config = dict(
    num_hidden_layers=12,
    hidden_size=128,
    num_attention_heads=2,
    num_key_value_heads=2,
    head_dim=64,
    intermediate_size=512,
    vocab_size=8192,
    hidden_act='tanh_gelu',
    norm='layernorm',
    norm_place='pre',
    norm_eps=1e-05,
    positions='learned',
    qk_norm=False,
    attn_scale=0.125,
    bias='none',
    tie_word_embeddings=True,
    parallel_block=False,
    init='normal',
    init_std_qkv=0.0536,
    init_std_o=0.0665,
    init_std_up=0.0767,
    init_std_down=0.0767,
    optimizer='soap_variant',
    learning_rate=0.00683,
    weight_decay=0.0,
    lr_head=0.0072,
    max_grad_norm=2.0,
    warmup_steps=200,
    schedule='wsd',
    decay_fraction=1.0,
    decay_shape='pow',
    final_lr_fraction=0.0,
    batch_tokens=32768,
    max_seq_len=128,
    doc_mask=False,
    train_tokens=192000000,
    max_steps=5860,
    dataset='wikipedia_en',
)
Each number is 200 + 30 x the weight over the matrix's rms, rounded and kept within 0 to 999. Layers, rows and columns count from 0.

# v: layer 3 attention value, 128x128, rms 0.0472, rows 111-127, columns 0-127
# o: layer 3 attention output (transposed), 128x128, rms 0.0662, rows 111-127, columns 0-127
# up: layer 3 MLP up, 512x128, rms 0.077, rows 0-9, columns 0-127
# down: layer 3 MLP down (transposed), 512x128, rms 0.0771, rows 0-9, columns 0-127
v111,185,214,210,194,151,177,191,196,223,215,208,180,175,180,157,200,117,150,230,141,188,193,169,150,174,208,203,171,187,189,221,126,190,232,160,191,201,197,184,232,216,171,203,181,232,246,167,173,223,187,194,228,218,219,186,197,200,191,174,225,220,213,223,191,223,238,206,220,253,219,191,171,188,182,175,194,216,244,208,170,214,219,185,211,204,170,235,136,184,195,195,197,207,164,129,201,170,177,212,224,246,187,119,184,219,205,190,194,173,206,208,197,216,168,172,158,183,209,255,169,175,193,211,230,182,170,212,209
o111,214,212,139,186,240,193,245,179,187,222,205,189,179,241,168,175,231,236,186,172,213,186,223,183,264,197,205,240,197,202,175,266,206,136,207,186,200,178,180,182,202,206,171,215,192,133,233,186,204,194,217,194,185,189,204,223,230,193,203,190,187,146,194,194,187,196,213,142,208,187,213,219,195,210,194,231,180,220,216,233,169,169,192,192,196,213,107,182,206,194,230,204,196,180,238,148,275,207,224,207,220,176,209,203,177,170,183,194,236,201,184,192,230,206,183,255,205,201,178,203,207,183,207,207,209,215,206,168
v112,213,232,194,233,201,224,163,215,153,203,250,163,206,296,174,199,179,216,209,212,255,186,189,208,194,228,215,185,234,153,188,213,228,185,196,204,242,211,176,194,205,211,202,206,219,228,170,241,203,240,202,178,204,176,226,227,205,204,178,137,165,182,167,205,191,199,227,171,172,206,205,218,187,185,188,219,186,183,208,191,239,182,201,219,239,191,199,209,205,224,184,198,211,236,232,223,210,180,155,218,209,180,192,155,175,218,217,211,193,218,207,134,190,212,221,208,222,197,210,238,246,199,213,195,181,254,184,175
o112,174,170,248,183,165,188,232,199,207,152,183,209,203,190,221,221,231,193,218,209,165,189,187,210,190,173,192,194,183,216,193,192,187,227,228,198,168,181,280,219,207,166,215,187,195,232,184,219,204,179,179,217,170,201,161,170,169,203,206,209,204,241,174,205,180,184,196,248,230,170,162,176,208,202,234,182,186,198,185,169,148,214,226,205,166,173,218,226,221,184,196,183,192,197,191,180,209,214,234,204,205,241,229,208,211,203,187,203,169,187,224,202,182,190,225,182,153,210,176,158,240,188,192,205,220,203,183,222
v113,187,220,189,219,167,163,178,197,202,176,171,164,214,180,173,235,230,161,195,189,162,226,179,144,152,192,273,239,191,218,159,221,193,263,181,198,186,244,228,154,164,215,173,169,237,148,211,226,162,171,190,207,175,183,183,185,173,178,145,162,175,165,166,219,176,196,196,244,209,249,254,176,232,190,230,207,208,200,255,184,163,205,229,193,207,195,234,225,212,165,186,207,233,190,178,176,233,238,214,137,206,240,181,247,203,243,179,176,285,162,207,178,197,200,179,180,206,213,180,224,209,152,203,153,228,198,228,257
o113,228,190,195,197,204,215,197,229,188,255,224,201,256,165,218,212,221,171,205,205,233,199,234,226,194,229,172,202,205,202,171,163,200,169,183,174,219,202,204,216,198,178,215,164,202,186,184,179,230,206,228,181,270,207,253,223,207,249,203,242,209,165,230,191,220,252,202,185,171,170,218,201,159,168,194,141,153,177,198,234,191,184,208,207,218,181,179,158,253,209,222,174,152,181,206,173,176,173,192,246,197,148,216,170,197,227,174,222,193,251,180,235,219,186,198,198,199,159,200,167,194,222,194,197,164,197,158,163
v114,233,144,167,206,200,192,214,188,152,214,217,167,177,189,233,231,205,234,187,183,178,211,212,191,195,220,280,172,242,207,202,241,156,150,173,223,219,127,137,247,181,219,222,203,256,210,183,205,228,224,193,192,137,191,191,180,243,168,212,196,228,183,192,240,163,194,233,174,181,212,219,167,204,240,182,239,192,225,230,192,207,273,187,216,211,182,224,210,158,151,144,225,184,185,217,175,215,179,205,196,234,183,194,164,231,181,195,180,177,190,158,190,182,198,199,181,165,224,236,209,225,222,279,157,185,248,197,204
o114,181,192,195,192,219,217,234,192,243,205,232,206,210,209,207,209,172,183,234,187,232,237,207,208,214,154,184,238,185,194,208,219,247,221,196,189,175,170,223,213,235,245,166,221,208,198,225,195,187,192,179,176,218,206,207,203,226,216,179,219,199,216,219,195,168,222,160,211,244,218,217,229,178,194,247,195,218,179,159,178,155,131,198,189,199,160,179,152,239,227,224,172,214,208,178,235,201,227,198,229,194,211,213,199,158,181,218,218,200,193,227,184,240,197,199,218,219,182,166,180,180,170,145,231,249,174,193,198
v115,195,220,216,175,242,176,160,195,184,210,226,160,211,225,191,165,179,156,178,176,200,164,218,185,182,173,188,267,178,165,250,160,206,164,130,222,204,152,172,219,222,222,220,239,199,235,200,131,161,177,225,193,172,220,238,210,235,209,197,233,218,180,217,197,209,179,257,179,162,199,180,229,187,240,206,222,222,179,202,232,224,153,241,217,237,243,241,217,178,189,195,193,202,202,196,189,167,209,226,199,183,208,204,205,190,185,194,226,216,194,237,188,240,215,249,239,202,170,243,182,144,205,194,185,208,215,150,175
o115,183,205,217,173,181,202,250,196,195,165,210,224,184,224,172,220,206,234,240,170,250,192,165,197,207,201,169,139,194,187,231,186,200,203,261,222,219,179,216,149,139,199,183,238,240,198,197,212,193,220,176,280,242,210,167,238,169,245,218,182,172,198,226,212,195,218,211,232,226,207,201,156,178,228,211,181,186,241,156,187,204,211,204,196,182,152,137,196,183,179,202,204,219,157,203,243,263,148,194,224,194,133,149,199,222,184,179,232,180,178,181,192,219,204,209,230,229,234,210,187,167,181,228,175,189,203,232,172
v116,173,218,172,230,211,194,201,219,220,212,199,230,164,211,229,238,221,245,169,221,206,242,177,274,241,197,189,179,202,266,188,234,208,189,151,259,194,163,170,205,162,157,250,198,226,198,191,170,203,193,271,216,185,198,164,203,178,233,210,209,177,247,193,192,183,168,195,229,235,253,169,128,194,193,200,219,216,229,204,227,174,258,198,207,215,156,207,255,224,201,151,241,175,218,186,249,207,202,231,193,217,189,201,175,189,183,171,169,148,212,257,155,257,181,232,180,190,209,222,136,169,244,156,175,205,187,218,206
o116,219,191,223,187,238,219,178,186,161,217,196,219,227,212,154,142,168,180,207,141,180,218,180,129,219,130,207,226,180,158,209,184,211,214,241,150,158,216,143,187,220,250,210,226,216,222,207,186,145,147,185,240,209,214,222,205,193,205,211,175,198,195,224,208,225,262,154,192,224,183,230,234,191,153,201,217,221,190,172,222,232,205,205,166,201,229,198,154,199,217,202,169,192,194,226,180,181,246,206,231,185,214,189,215,153,177,204,246,229,229,216,199,189,219,193,191,225,186,156,234,225,233,207,195,203,198,182,216
v117,187,186,166,166,225,234,216,210,240,179,194,203,188,219,215,198,197,176,218,202,163,215,164,219,190,181,201,222,140,161,187,157,209,179,216,176,183,210,218,182,224,208,203,246,247,198,187,238,215,195,181,223,249,188,177,206,194,157,163,220,236,161,204,196,188,181,209,242,174,216,189,202,170,240,175,214,241,289,223,199,197,195,176,217,185,191,182,214,184,204,178,176,187,112,223,183,245,208,195,241,192,192,165,206,218,159,219,216,236,209,246,195,153,134,209,203,213,172,231,153,162,221,214,231,176,160,226,186
o117,237,216,165,199,245,157,188,169,162,214,216,229,176,222,197,172,184,217,202,155,247,184,154,175,223,210,225,194,228,237,219,220,156,203,198,225,236,217,215,190,188,176,207,180,199,142,202,197,245,164,217,213,195,240,234,207,196,231,216,219,213,171,198,253,216,186,179,168,233,244,194,216,224,154,237,197,204,164,156,224,221,154,185,217,223,188,174,176,185,181,253,193,197,211,180,162,195,160,192,192,206,211,178,205,203,228,177,150,178,220,181,214,181,226,228,195,158,227,166,208,154,164,181,200,212,227,212,236
v118,201,206,232,204,183,215,223,218,188,256,215,153,221,202,210,187,174,226,229,224,161,171,189,172,235,152,244,212,183,151,229,205,242,211,184,149,223,240,199,185,188,223,237,220,192,220,263,195,218,197,250,192,180,198,198,205,192,177,194,217,192,199,181,219,133,200,256,180,205,152,201,199,169,181,218,196,224,156,187,168,198,198,194,202,211,209,179,174,206,218,222,217,215,170,262,166,192,214,197,190,206,193,182,229,225,197,205,224,158,219,187,249,212,149,253,205,183,192,158,176,185,222,233,219,225,166,243,187
o118,201,226,158,214,203,166,181,184,195,210,208,195,190,200,240,220,209,191,195,160,202,183,212,263,235,248,172,184,197,220,155,211,189,242,244,213,207,190,156,271,174,196,172,198,204,171,187,202,200,222,233,156,236,243,220,231,214,230,227,187,158,206,251,212,215,227,194,209,248,196,199,217,240,181,179,190,237,199,254,199,195,228,198,220,193,154,188,205,205,191,194,191,150,217,151,212,236,199,256,227,188,174,202,215,194,179,240,200,200,149,194,196,211,209,221,209,205,209,248,194,202,190,214,187,215,217,195,181
v119,230,213,181,127,219,213,200,191,223,266,210,191,180,247,216,191,252,208,211,229,267,237,226,174,154,180,185,202,212,201,236,182,194,230,198,211,216,162,181,213,162,179,164,226,176,138,163,256,193,156,176,185,198,155,220,221,149,222,197,190,223,207,151,170,198,252,179,207,166,234,188,141,172,240,200,204,242,211,163,196,238,210,242,242,182,190,240,182,172,222,203,188,155,242,184,197,210,232,156,168,180,220,196,193,143,174,212,230,209,204,219,194,187,225,181,167,194,193,189,210,155,191,202,183,225,218,223,198
o119,190,222,208,246,186,162,149,225,190,166,196,256,223,243,176,221,169,186,211,220,173,175,192,174,182,210,171,192,220,209,173,186,188,208,190,211,196,255,246,190,236,234,265,162,202,217,203,182,214,250,248,197,160,214,162,156,194,217,181,189,200,177,245,205,211,142,209,187,215,171,206,201,248,181,191,192,183,196,203,209,198,205,197,222,142,179,151,195,202,189,213,166,233,204,199,200,176,200,227,207,194,212,197,183,262,230,174,178,193,199,162,184,184,214,180,215,166,187,164,202,202,195,189,203,221,184,200,268
v120,238,212,170,129,251,160,195,137,194,266,191,213,272,236,207,208,179,239,186,172,191,241,240,221,197,271,223,230,229,185,176,163,198,177,157,157,197,209,186,175,173,204,185,183,179,179,176,209,200,234,205,155,199,218,205,172,188,201,177,179,154,239,188,205,184,193,255,194,160,240,170,196,207,173,204,154,187,183,237,201,220,182,199,234,171,216,185,148,173,243,210,203,206,245,192,188,175,215,180,189,180,185,217,246,224,199,186,166,184,173,238,186,220,194,232,206,214,199,192,187,231,169,201,205,201,190,200,198
o120,167,176,231,246,196,227,190,207,202,212,183,201,172,177,211,222,202,211,225,244,200,177,207,233,234,192,169,187,205,199,188,164,186,201,243,239,184,167,244,238,254,191,192,176,199,206,209,240,198,185,200,210,172,171,176,211,214,216,210,171,205,184,189,200,234,172,198,196,204,178,207,187,210,180,211,228,207,204,191,228,165,224,222,188,223,162,165,187,208,163,158,190,233,201,214,157,188,219,205,211,225,237,234,213,192,181,234,181,177,205,175,227,193,198,159,179,187,179,206,204,220,242,151,213,189,232,238,221
v121,185,156,221,238,159,184,185,225,209,221,199,227,178,171,202,191,183,167,165,256,219,186,217,216,204,195,204,210,199,208,211,215,152,163,155,175,244,184,215,177,231,172,210,152,188,160,209,200,185,169,257,177,207,177,194,195,218,204,184,245,173,196,221,217,219,204,181,172,210,186,175,170,224,179,193,178,185,182,202,171,218,220,175,237,211,201,218,227,194,188,255,160,209,228,194,237,227,194,222,185,198,228,181,154,193,211,203,200,172,176,198,248,204,204,183,200,179,157,204,185,188,167,179,174,203,195,216,203
o121,194,220,203,170,219,221,151,191,213,195,222,165,210,213,159,203,227,180,219,184,187,197,199,170,176,209,219,184,209,185,179,192,237,213,193,199,219,202,197,198,183,228,194,185,222,231,191,167,203,199,152,167,184,211,188,198,210,158,185,138,198,187,196,163,174,192,198,204,190,168,238,235,193,205,168,217,230,222,186,212,225,174,184,219,165,197,229,156,214,192,203,190,185,226,175,193,207,211,181,191,185,147,232,175,206,193,184,186,282,173,231,195,182,195,197,189,229,214,214,177,184,208,183,210,169,185,185,204
v122,186,215,138,240,221,185,200,151,187,235,217,232,124,170,180,174,193,191,193,239,182,182,234,205,192,211,175,212,217,205,187,188,169,222,240,198,220,243,234,177,212,174,202,191,170,186,170,261,167,197,168,206,133,209,194,168,235,223,199,171,172,254,176,218,215,210,141,213,175,191,164,247,168,220,181,155,190,190,158,172,177,230,277,167,192,236,156,135,218,194,178,180,179,217,160,133,140,214,197,251,196,214,175,183,132,197,183,197,230,229,225,223,203,255,161,204,210,169,126,202,204,182,220,155,136,206,208,245
o122,219,187,243,211,178,212,145,209,209,178,222,232,246,224,187,160,228,190,210,239,201,236,235,187,125,241,170,204,155,204,222,140,187,185,170,219,168,211,247,202,193,217,200,192,196,224,181,200,243,168,189,203,237,134,235,175,182,177,176,225,246,146,189,154,193,134,205,197,177,245,199,168,203,226,217,213,214,196,186,223,252,200,223,235,243,214,237,261,193,231,200,240,230,185,240,260,185,198,182,172,185,201,229,220,201,214,196,206,188,200,200,208,163,146,182,207,202,193,237,205,213,228,209,232,218,147,195,204
v123,158,198,205,229,236,220,217,145,199,212,212,212,231,199,184,209,216,220,210,184,250,213,182,172,201,210,197,249,204,150,181,240,208,207,200,213,234,187,249,195,212,178,186,206,240,213,164,193,240,220,170,206,197,176,151,262,179,186,217,183,167,203,224,219,203,180,191,198,188,218,211,239,205,209,220,222,192,216,194,160,160,227,196,275,216,224,184,219,227,173,228,200,237,219,193,152,185,184,189,203,203,128,221,212,214,212,206,218,191,229,179,193,202,188,177,217,194,209,140,247,187,205,212,195,218,159,190,173
o123,234,189,237,188,169,181,259,216,194,221,220,191,170,189,221,205,203,185,189,202,160,183,218,210,132,182,217,214,212,201,192,199,178,214,207,194,200,196,211,220,182,179,173,178,169,213,243,182,187,185,208,142,207,216,175,174,237,182,204,225,225,184,179,208,189,209,223,218,182,229,242,183,197,182,210,181,178,224,205,236,243,151,209,219,193,167,185,197,201,213,189,176,163,187,229,216,208,193,229,186,218,255,204,194,206,232,234,153,188,165,191,236,200,167,197,187,209,168,213,192,205,206,208,193,208,216,191,207
v124,199,156,233,199,199,176,208,191,181,204,218,214,209,195,212,178,206,243,198,181,208,217,255,201,265,178,206,179,191,251,215,203,226,189,230,220,234,196,201,175,180,187,199,201,180,181,260,205,170,204,194,157,186,197,223,196,256,190,179,169,186,201,178,185,197,250,200,197,204,194,226,222,216,222,241,166,184,223,220,176,129,188,227,246,181,221,178,220,240,196,210,194,208,240,214,221,159,232,208,183,193,231,154,161,146,192,200,182,203,227,181,228,209,243,219,210,208,200,155,171,144,201,175,194,135,226,221,225
o124,203,208,209,197,167,233,163,188,208,182,192,185,210,152,159,185,184,216,199,229,170,202,207,243,173,239,197,225,189,193,186,175,200,173,157,194,220,184,221,212,225,194,230,206,192,222,178,202,236,206,205,187,225,197,188,191,194,195,201,190,195,193,238,193,237,156,194,203,187,179,195,154,188,182,177,203,218,196,201,193,232,206,210,196,231,212,241,184,209,186,199,180,202,201,132,218,214,170,205,198,212,175,230,218,198,208,183,254,191,166,199,166,169,236,191,177,237,182,263,203,189,202,234,227,230,189,222,178
v125,179,226,190,173,264,153,172,209,204,199,219,224,224,171,180,174,222,154,157,161,222,191,213,182,237,195,213,208,208,159,217,203,178,199,226,193,195,230,208,220,192,174,198,147,183,134,187,169,180,202,208,172,232,216,199,227,209,172,217,196,247,189,229,239,190,241,236,229,198,195,201,262,192,205,195,217,221,205,232,172,213,138,196,231,175,183,175,238,200,182,227,226,209,171,174,199,180,203,216,206,180,201,232,189,234,222,191,219,167,182,134,243,207,148,203,189,196,187,200,186,171,240,163,190,182,175,191,169
o125,186,182,169,187,235,195,265,212,171,229,242,217,188,210,246,237,209,238,203,181,166,185,253,207,177,248,206,186,226,175,177,165,248,149,186,186,228,203,184,168,203,238,210,233,194,228,251,215,201,237,180,201,209,242,202,223,190,233,187,211,164,172,212,168,204,194,186,177,209,183,185,192,234,161,185,197,207,198,229,200,207,212,169,175,231,209,168,186,207,169,219,142,222,210,192,193,239,198,236,194,254,177,149,180,190,203,252,215,259,194,206,160,198,176,177,215,221,159,239,217,195,181,191,203,199,245,246,180
v126,167,178,210,189,196,222,235,173,202,152,182,212,198,178,193,275,207,162,208,214,222,186,207,241,209,171,234,151,161,200,175,179,180,180,170,182,205,209,212,178,195,201,218,225,205,198,258,246,193,198,180,225,211,189,162,204,228,204,195,252,186,191,248,150,204,197,199,180,189,166,194,212,209,177,200,167,165,216,230,213,166,203,176,180,178,220,233,194,218,202,192,196,163,252,240,246,218,244,230,179,197,213,165,193,138,208,200,196,219,204,216,172,216,244,232,228,207,206,179,176,167,182,225,208,183,211,166,147
o126,242,187,186,197,151,243,153,236,216,190,160,164,188,177,178,143,157,211,199,201,203,202,167,208,211,200,187,210,199,201,231,236,201,249,185,252,221,198,217,176,174,158,189,214,237,251,158,197,211,172,218,152,179,206,206,181,247,164,257,169,212,224,162,217,206,230,200,237,156,197,191,190,159,216,191,226,190,179,142,215,227,170,219,195,216,236,233,205,184,167,226,204,250,209,208,169,186,155,180,219,181,226,214,186,191,196,191,191,194,181,193,198,176,149,214,161,214,163,221,210,186,192,179,195,172,197,194,231
v127,268,240,183,202,147,230,202,208,231,206,223,229,192,252,206,214,180,228,163,172,186,268,230,237,166,249,191,213,226,174,243,168,200,209,203,148,257,204,208,183,223,217,160,169,229,191,172,216,167,199,214,179,216,198,277,217,221,178,185,175,228,202,196,91,188,237,237,241,185,180,213,187,187,214,203,199,166,196,189,173,188,179,189,240,202,205,236,234,198,209,247,204,213,164,191,177,236,144,144,166,205,181,161,202,161,224,197,183,222,185,243,196,146,135,226,170,233,198,217,172,201,178,143,183,218,166,175,191
o127,187,202,219,166,263,177,190,157,173,209,192,175,220,180,218,185,190,192,278,202,190,198,192,225,246,212,244,192,209,234,138,180,215,198,143,181,207,227,199,225,198,185,215,199,197,197,197,189,235,181,235,208,218,163,185,218,197,191,239,203,172,176,144,235,209,156,174,153,241,188,183,233,224,133,170,159,227,173,196,209,196,232,173,206,195,195,124,161,213,187,188,142,172,251,175,170,165,272,233,228,208,205,187,209,262,192,209,172,238,196,234,206,205,229,157,188,127,211,183,215,208,194,222,248,186,229,222,213
up0,219,205,148,217,187,237,195,198,217,178,207,222,158,215,169,190,172,162,248,183,194,139,216,145,222,187,208,168,188,169,225,212,183,221,259,224,181,157,266,214,238,186,204,192,200,213,213,225,193,196,193,264,199,195,227,188,248,207,204,214,172,202,192,134,202,228,248,245,216,177,210,199,224,209,203,179,241,114,202,227,248,214,184,173,223,126,269,216,158,215,208,191,231,146,158,214,193,194,178,193,156,116,165,218,229,237,181,216,229,241,206,192,190,192,161,209,180,170,219,187,282,233,253,194,205,147,157,227
down0,110,164,212,230,212,208,242,125,228,187,177,181,169,177,183,184,193,234,252,207,218,253,199,186,206,181,262,194,164,170,218,211,185,211,209,164,227,190,259,194,284,211,235,224,174,197,236,213,185,238,221,198,197,231,210,196,196,192,286,244,193,174,187,194,168,132,158,236,218,220,245,186,202,216,216,194,215,266,226,235,237,224,168,182,233,152,172,181,148,170,180,208,229,126,186,185,188,150,101,220,150,169,192,253,161,190,182,220,222,173,180,176,216,215,152,234,169,178,187,152,221,204,213,197,230,164,185,239
up1,183,223,204,206,220,191,225,188,202,225,204,234,148,177,206,217,200,231,195,185,186,210,181,236,204,178,247,205,209,220,202,231,180,244,184,237,208,204,183,183,205,165,226,248,192,186,165,190,200,226,193,204,221,123,160,167,218,213,222,191,160,155,207,192,231,170,175,233,208,262,181,228,152,239,176,154,243,192,214,166,168,210,198,206,181,194,232,185,206,210,182,171,198,157,217,177,173,214,237,189,218,197,235,185,233,192,192,216,236,258,191,170,163,193,256,186,223,185,212,190,169,195,189,172,157,209,178,185
down1,240,217,231,163,237,170,186,202,183,211,204,210,199,166,189,166,226,191,169,242,197,198,201,166,218,194,177,210,213,184,160,182,227,213,239,174,195,158,212,223,249,218,213,169,247,252,210,152,169,209,193,207,139,230,220,215,176,231,138,216,173,197,156,241,194,231,235,162,208,194,186,211,243,174,191,217,181,174,225,180,224,172,190,222,181,193,222,221,198,233,216,178,215,175,184,215,222,171,227,231,203,177,224,204,190,223,235,208,239,161,230,200,232,192,189,192,180,217,235,193,208,185,196,221,215,175,196,209
up2,146,190,150,213,202,217,183,192,213,202,140,171,162,195,222,233,167,201,227,208,162,166,249,243,198,208,180,215,208,141,264,193,187,184,145,213,241,198,128,200,234,182,227,215,182,197,172,198,203,233,213,210,211,261,212,222,212,241,216,256,229,187,237,163,267,189,203,257,215,213,160,245,209,155,226,208,203,178,196,155,210,228,169,166,181,153,248,157,228,185,219,169,230,229,177,197,186,191,176,191,181,162,160,175,247,125,184,222,200,202,192,149,231,231,230,181,196,182,244,190,221,196,189,202,175,242,147,178
down2,233,216,191,230,214,196,217,228,183,217,175,198,261,258,163,205,251,183,172,240,190,135,221,162,214,183,134,159,228,239,177,182,259,182,198,214,198,223,219,189,175,206,210,175,238,220,166,187,169,200,238,177,142,209,206,250,200,180,159,190,191,227,167,229,196,220,155,150,181,187,204,202,191,233,211,240,185,194,199,186,227,243,223,202,177,229,217,153,247,201,242,209,175,194,200,200,181,182,169,196,222,184,219,192,162,233,196,207,185,179,161,164,191,258,239,210,114,186,199,185,210,215,187,198,164,236,216,205
up3,228,173,236,192,199,225,170,184,245,214,213,245,213,200,213,228,169,186,223,187,164,253,197,209,211,184,203,197,188,186,196,128,228,204,198,206,160,190,132,180,198,205,213,232,222,251,207,216,204,182,185,165,206,238,194,246,209,177,141,186,168,230,200,199,192,231,244,199,205,216,217,207,184,188,195,162,218,247,185,195,216,199,165,225,242,215,242,185,200,204,222,205,215,162,195,241,180,257,198,192,240,182,194,216,194,199,172,206,167,222,190,228,232,236,229,173,152,233,176,154,202,165,243,195,189,184,188,166
down3,191,183,241,222,162,190,174,200,218,176,196,210,206,244,167,211,187,217,179,208,252,210,230,195,211,258,218,192,189,176,216,216,216,205,187,217,219,222,203,156,176,224,203,185,191,212,183,200,209,178,234,216,170,151,202,235,153,186,194,189,242,248,232,178,208,173,168,234,224,212,208,187,181,230,219,179,203,198,182,185,193,178,212,160,228,212,153,215,208,144,199,212,190,208,186,188,189,221,178,211,187,190,214,161,195,187,209,188,188,227,197,140,196,240,199,214,199,194,213,206,157,189,205,198,165,207,241,159
up4,159,221,260,221,206,197,242,208,212,188,192,196,221,238,191,153,239,206,280,225,193,238,235,198,206,204,200,215,216,201,184,176,237,207,250,220,146,166,251,194,201,201,193,159,189,236,177,199,245,142,176,185,177,187,172,232,189,220,291,184,217,192,171,190,214,182,238,247,174,216,168,233,207,202,201,192,211,192,225,197,191,149,180,152,171,160,152,238,237,145,222,222,178,192,181,195,202,218,212,169,196,237,172,192,187,219,193,222,219,153,197,213,152,209,258,200,221,215,228,197,226,142,223,145,204,176,241,219
down4,164,214,141,201,234,153,225,177,191,211,189,197,231,237,203,213,237,259,187,249,222,192,189,194,215,210,163,179,188,166,177,206,134,143,191,181,213,162,176,218,177,227,156,152,199,202,205,146,227,183,237,219,238,139,204,214,201,199,207,177,224,217,235,205,221,218,169,155,217,151,227,216,221,170,223,172,187,198,181,188,216,208,206,203,176,208,190,252,199,200,213,207,155,206,228,209,213,213,180,207,226,187,185,189,199,174,204,177,239,170,176,196,292,214,233,152,142,160,218,209,194,189,186,233,219,219,173,204
up5,162,174,166,233,176,240,230,187,193,210,163,211,227,162,217,184,252,223,180,220,168,215,211,227,187,200,241,205,222,198,149,198,201,154,158,174,220,210,186,205,205,223,207,239,162,162,260,223,162,226,188,184,247,236,219,225,230,219,216,211,171,175,191,236,208,230,237,188,218,196,236,146,191,186,205,163,151,172,247,196,208,183,197,234,192,213,192,152,202,257,203,209,236,206,167,196,192,214,180,184,190,198,162,204,195,214,190,186,177,229,199,175,237,172,221,205,199,151,196,177,198,234,214,191,187,245,209,210
down5,192,188,214,195,203,174,217,197,175,210,197,212,169,198,170,219,175,198,221,174,215,209,162,208,177,202,186,207,173,177,230,208,208,184,222,243,191,175,188,182,200,139,203,164,208,173,209,163,232,163,236,216,191,176,181,238,159,241,197,169,198,183,179,181,185,193,176,143,187,215,178,204,190,184,169,218,212,183,152,185,183,180,161,172,149,231,203,218,179,189,219,191,204,176,223,222,213,197,177,158,210,214,113,151,202,212,198,216,181,182,214,171,232,235,194,188,180,221,215,207,220,163,171,219,183,201,191,170
up6,182,181,185,228,214,180,250,129,220,223,214,213,229,221,178,187,205,206,182,170,186,193,181,150,193,238,171,190,215,204,218,190,263,206,209,212,178,179,188,161,194,204,225,224,126,173,158,141,212,173,136,211,177,195,150,223,160,185,208,241,186,206,232,145,243,173,256,183,236,158,245,269,237,183,162,216,177,213,172,232,244,200,212,178,214,237,205,192,181,164,164,184,197,217,192,192,132,256,155,183,194,230,235,180,198,220,156,233,231,200,260,135,210,257,216,197,191,178,203,247,181,159,228,244,207,227,201,146
down6,188,194,253,180,223,211,189,158,183,188,211,179,281,175,189,223,153,233,163,224,193,175,170,234,228,215,188,206,187,230,226,221,188,166,198,272,227,203,182,186,219,247,220,157,193,195,183,188,264,237,173,186,208,239,239,209,234,170,182,148,160,206,267,159,237,191,204,199,163,174,181,179,215,276,222,190,207,197,183,223,207,172,178,209,248,183,251,184,200,229,184,151,198,214,159,208,178,236,191,232,267,167,175,235,144,177,128,192,173,253,236,233,211,203,222,236,194,166,169,162,244,149,222,218,219,244,224,227
up7,171,190,176,210,201,200,208,179,236,204,138,182,202,212,180,224,160,208,158,186,155,256,203,157,218,194,211,206,210,180,214,180,194,219,213,264,239,178,143,177,227,207,208,225,228,210,211,223,244,223,168,208,188,240,221,238,169,188,187,233,211,189,185,234,198,176,258,254,180,216,158,175,163,195,159,217,226,165,178,206,221,187,158,193,207,192,197,218,220,223,204,213,193,195,196,236,186,206,166,165,186,226,213,196,226,189,146,166,230,250,217,176,228,216,191,228,193,172,227,229,214,160,189,163,257,231,202,153
down7,174,240,244,205,229,207,198,248,208,181,209,194,237,246,185,181,232,208,213,190,153,206,204,203,214,190,203,221,182,249,193,202,186,176,227,216,193,228,214,188,246,205,211,180,223,228,207,203,188,206,241,222,216,216,184,190,229,193,206,149,228,234,191,182,192,231,204,179,167,221,146,188,185,203,182,211,223,226,199,215,199,190,186,193,170,248,204,234,181,206,141,199,243,180,216,238,135,199,211,201,184,263,199,209,192,186,224,175,176,169,198,198,216,262,198,172,171,207,209,172,222,215,155,242,197,189,186,241
up8,223,230,226,220,227,195,160,203,153,247,190,238,226,230,249,168,200,219,226,205,205,196,229,205,133,237,159,157,141,224,191,238,176,170,147,191,170,244,201,201,163,178,230,159,195,243,228,182,184,234,204,215,175,199,193,224,241,219,165,178,178,183,196,194,181,151,208,216,228,188,171,179,195,217,241,226,189,219,213,217,243,209,191,213,188,199,201,183,218,211,195,161,161,217,174,210,190,187,182,244,213,215,172,178,192,200,231,216,196,209,186,208,177,178,148,170,171,193,208,244,257,216,188,153,173,219,169,163
down8,209,175,210,242,186,231,235,176,156,193,242,193,223,202,236,185,213,177,240,230,189,227,172,239,196,206,214,208,210,217,180,195,213,258,167,214,192,216,216,191,169,169,190,250,191,184,231,186,199,197,167,197,239,201,190,200,259,223,236,183,155,169,217,217,189,189,258,195,178,159,206,192,197,220,210,224,221,216,213,245,210,212,227,195,182,157,215,176,211,175,201,221,201,252,225,211,203,199,212,203,165,215,263,189,204,230,241,217,167,193,193,217,214,187,203,190,210,162,156,168,230,212,207,219,126,217,142,201
up9,175,190,186,192,215,192,201,181,211,202,203,212,206,206,166,204,210,226,185,213,143,222,155,189,204,192,168,192,260,178,180,215,185,209,227,226,250,227,215,153,185,187,187,272,219,195,165,210,181,238,207,249,281,230,194,188,156,201,205,211,161,197,182,214,202,172,232,179,209,208,202,191,232,183,177,173,158,182,207,208,241,189,310,224,241,218,162,180,216,186,226,230,213,170,240,222,180,174,234,208,231,217,237,183,202,162,177,173,139,188,171,153,213,146,223,216,174,214,222,201,202,149,179,177,221,197,205,236
down9,165,212,215,215,200,207,256,202,187,197,183,183,180,182,204,195,209,171,244,222,240,179,179,200,171,183,168,188,205,223,217,231,223,162,154,177,219,181,186,223,182,200,227,166,165,235,215,182,184,192,217,195,208,179,172,175,263,191,167,188,162,193,224,190,233,202,243,233,213,186,208,191,222,183,214,223,213,205,198,185,198,212,194,207,177,223,250,193,182,233,137,210,227,192,180,235,199,231,242,147,191,172,194,208,182,209,213,207,182,208,249,248,203,291,190,138,202,248,206,158,188,232,172,196,204,191,220,210